{
  "vocab_size": 32000,
  "norm_eps": 1e-06,
  "positions": "rope",
  "bias": "none",
  "init": "uniform",
  "optimizer": "soap_variant",
  "lr_mult_qkv": 0.4,
  "beta1": 0.95,
  "warmup_steps": 200,
  "final_lr_fraction": 0.03
}
Each number is 50 + 15 x the weight over its row's rms, rounded and kept within 0 to 99. Layers, rows and columns count from 0. The size before them is the row's rms in percent of the matrix's.

# layer 7 MLP up, 1792x448, rms 0.0719, rows 473-485, columns 336-391
100:61 54 43 30 57 37 46 46 60 56 52 37 59 79 77 31 48 36 51 35 38 38 26 57 72 35 78 84 47 49 61 53 23 37 43 80 55 57 73 60 74 39 40 67 61 46 71 32 58 23 41 37 11 44 30 61
123:36 45 67 37 38 46 58 61 54 47 58 61 55 50 56 35 55 63 54 36 58 69 70 51 57 44 49 57 30 16 43 39 38 49 29 59 50 44 45 34 53 60 59 38 51 48 50 30 73 56 28 45 56 52 58 47
102:44 71 74 61 39 28 37 44 56 50 47 62 53 52 66 46 11 56 34 49 45 62 58 47 37 76 33 21 36 51 50 60 63 46 68 44 65 44 70 52 62 45 35 81 80 30 30 35 47 53 62 63 61 50 28 49
099:92 40 45 63 54 68 30 72 54 71 64 46 39 64 73 42 37 73 61 74 35 47 63 43 43 22 36 34 48 53 41 64 62 48 46 30 42 52 18 54 37 52 49 64 45 63 78 62 31 52 44 64 42 57 69 60
110:54 54 45 55 53 44 71 73 36 54 59 89 33 30 52 42 45 25 69 41 55 49 41 61 46 45 53 49 69 54 43 50 63 57 51 46 54 29 58 30 41 41 30 50 44 81 35 51 59 31 44 43 47 59 48 27
100:46 77 54 23 84 39 48 59 41 65 59 29 60 67 54 42 59 45 44 39 52 68 47 69 46 38 50 45 67 28 51 51 31 39 36 50 31 79 72 25 52 67 41 75 78 37 43 43 51 27 16 45 55 45 69 35
095:53 44 43 41 49 60 59 56 37 51 40 45 39 49 44 26 64 52 55 55 44 26 54 71 49 63 59 60 55 55 64 79 52 47 50 39 40 28 52 59 94 91 35 71 44 62 42 37 75 56 44 62 72 57 51 38
096:56 47 55 52 50 31 53 76 49 57 65 96 59 47 28 67 49 53 57 63 53 50 19 28 29 35 25 30 05 80 42 59 79 38 72 53 38 66 70 09 33 52 61 66 56 40 63 33 38 76 11 47 54 43 57 69
094:47 59 19 34 48 31 46 60 46 56 66 32 34 33 55 53 25 62 43 49 54 74 47 63 34 57 82 40 60 47 62 41 40 51 69 65 31 20 43 44 40 44 85 46 63 53 71 48 51 45 58 30 29 64 44 48
098:58 74 51 52 57 57 41 10 57 43 35 29 52 21 52 56 34 36 27 48 64 34 35 43 35 51 46 65 44 53 79 39 53 55 69 54 67 69 56 63 52 79 24 62 42 46 60 24 22 34 63 75 53 60 42 52
098:21 28 75 51 46 48 61 76 66 69 71 49 37 49 43 58 57 46 20 49 56 51 73 22 31 54 65 65 62 27 68 28 50 34 59 50 49 62 70 34 39 75 50 43 49 45 58 18 37 46 31 40 59 39 70 64
095:78 73 66 28 56 42 49 40 29 67 54 69 54 56 53 58 42 32 38 55 58 68 64 79 32 55 42 53 65 68 30 57 75 57 72 58 58 70 53 54 54 41 54 38 57 34 31 37 54 42 74 73 29 63 63 53
104:69 32 47 45 36 43 62 32 57 86 54 58 49 48 64 51 37 53 50 47 68 52 72 64 55 41 44 54 72 42 41 52 26 56 78 37 47 39 50 41 38 41 66 46 77 28 71 22 47 53 49 53 62 38 46 28
# layer 7 MLP down (transposed), 1792x448, rms 0.0677, rows 473-484, columns 336-391
103:59 44 52 54 57 45 78 61 52 47 74 31 71 44 61 52 39 53 47 52 57 48 67 44 56 40 52 78 86 57 62 60 64 25 59 61 33 66 58 38 48 53 59 53 52 70 38 70 63 41 60 43 20 56 68 33
099:62 55 57 58 77 58 26 21 83 75 41 56 32 56 35 54 51 68 67 52 21 68 55 62 23 39 11 55 29 53 78 49 52 70 53 62 66 13 25 51 45 45 37 70 47 68 62 71 54 62 62 47 60 32 58 79
095:55 61 24 57 44 45 30 28 43 36 32 67 53 33 77 38 53 33 48 52 28 58 56 51 36 40 36 58 26 57 57 70 33 77 85 91 62 15 90 67 31 38 56 43 50 30 39 60 58 49 65 44 50 56 60 48
092:64 50 20 26 64 55 44 29 41 53 28 56 33 64 39 08 53 33 50 34 53 47 47 47 57 79 65 60 31 57 45 51 59 58 47 51 41 76 68 64 68 48 60 66 56 54 54 42 44 42 34 48 67 67 55 88
104:50 43 49 63 11 53 75 41 62 35 49 19 61 62 61 67 43 35 43 64 27 51 55 70 39 30 46 55 34 32 50 25 22 73 46 47 35 73 66 57 13 50 52 51 54 55 18 48 55 44 62 66 49 42 27 52
100:66 50 57 31 73 34 29 74 58 41 71 36 24 58 59 51 44 59 33 56 66 68 54 67 56 53 54 44 55 37 57 53 49 31 30 18 62 65 63 72 74 50 31 30 42 41 51 67 51 59 44 65 49 41 44 40
104:55 61 28 58 45 26 54 56 68 49 53 53 75 41 51 45 80 28 27 35 54 30 36 32 44 21 75 35 49 49 66 41 62 53 63 24 71 67 44 81 40 42 25 75 31 43 62 74 39 37 52 77 48 51 65 31
097:37 57 58 39 64 63 49 30 43 68 55 47 55 51 89 56 59 37 49 53 52 24 44 48 39 41 62 46 77 25 29 53 35 77 42 45 42 65 50 33 35 62 57 35 38 14 52 54 66 53 29 50 50 61 63 49
098:30 62 74 26 69 85 44 23 35 62 52 61 28 43 52 46 68 29 67 59 63 23 49 58 52 46 71 46 38 21 67 41 42 42 46 79 45 76 26 16 55 65 89 28 23 28 56 21 55 54 64 28 41 43 59 56
101:57 55 85 46 04 35 61 61 52 27 50 22 48 56 50 39 47 57 48 65 65 66 43 15 23 53 60 47 43 66 65 57 24 35 41 76 41 71 60 42 41 46 66 45 51 61 58 31 34 72 55 72 43 61 75 64
091:74 62 43 58 62 51 41 44 49 40 47 48 41 15 90 74 77 37 39 35 55 18 74 69 41 43 55 25 30 73 63 59 70 61 38 53 67 37 36 32 61 69 62 71 35 24 71 49 47 60 42 62 54 51 41 67
106:56 37 33 60 43 64 52 53 69 45 89 49 56 52 19 35 28 44 58 43 58 38 29 35 47 57 63 51 26 46 50 73 80 65 64 36 49 79 53 38 59 54 61 50 51 64 53 62 30 61 62 36 56 44 52 36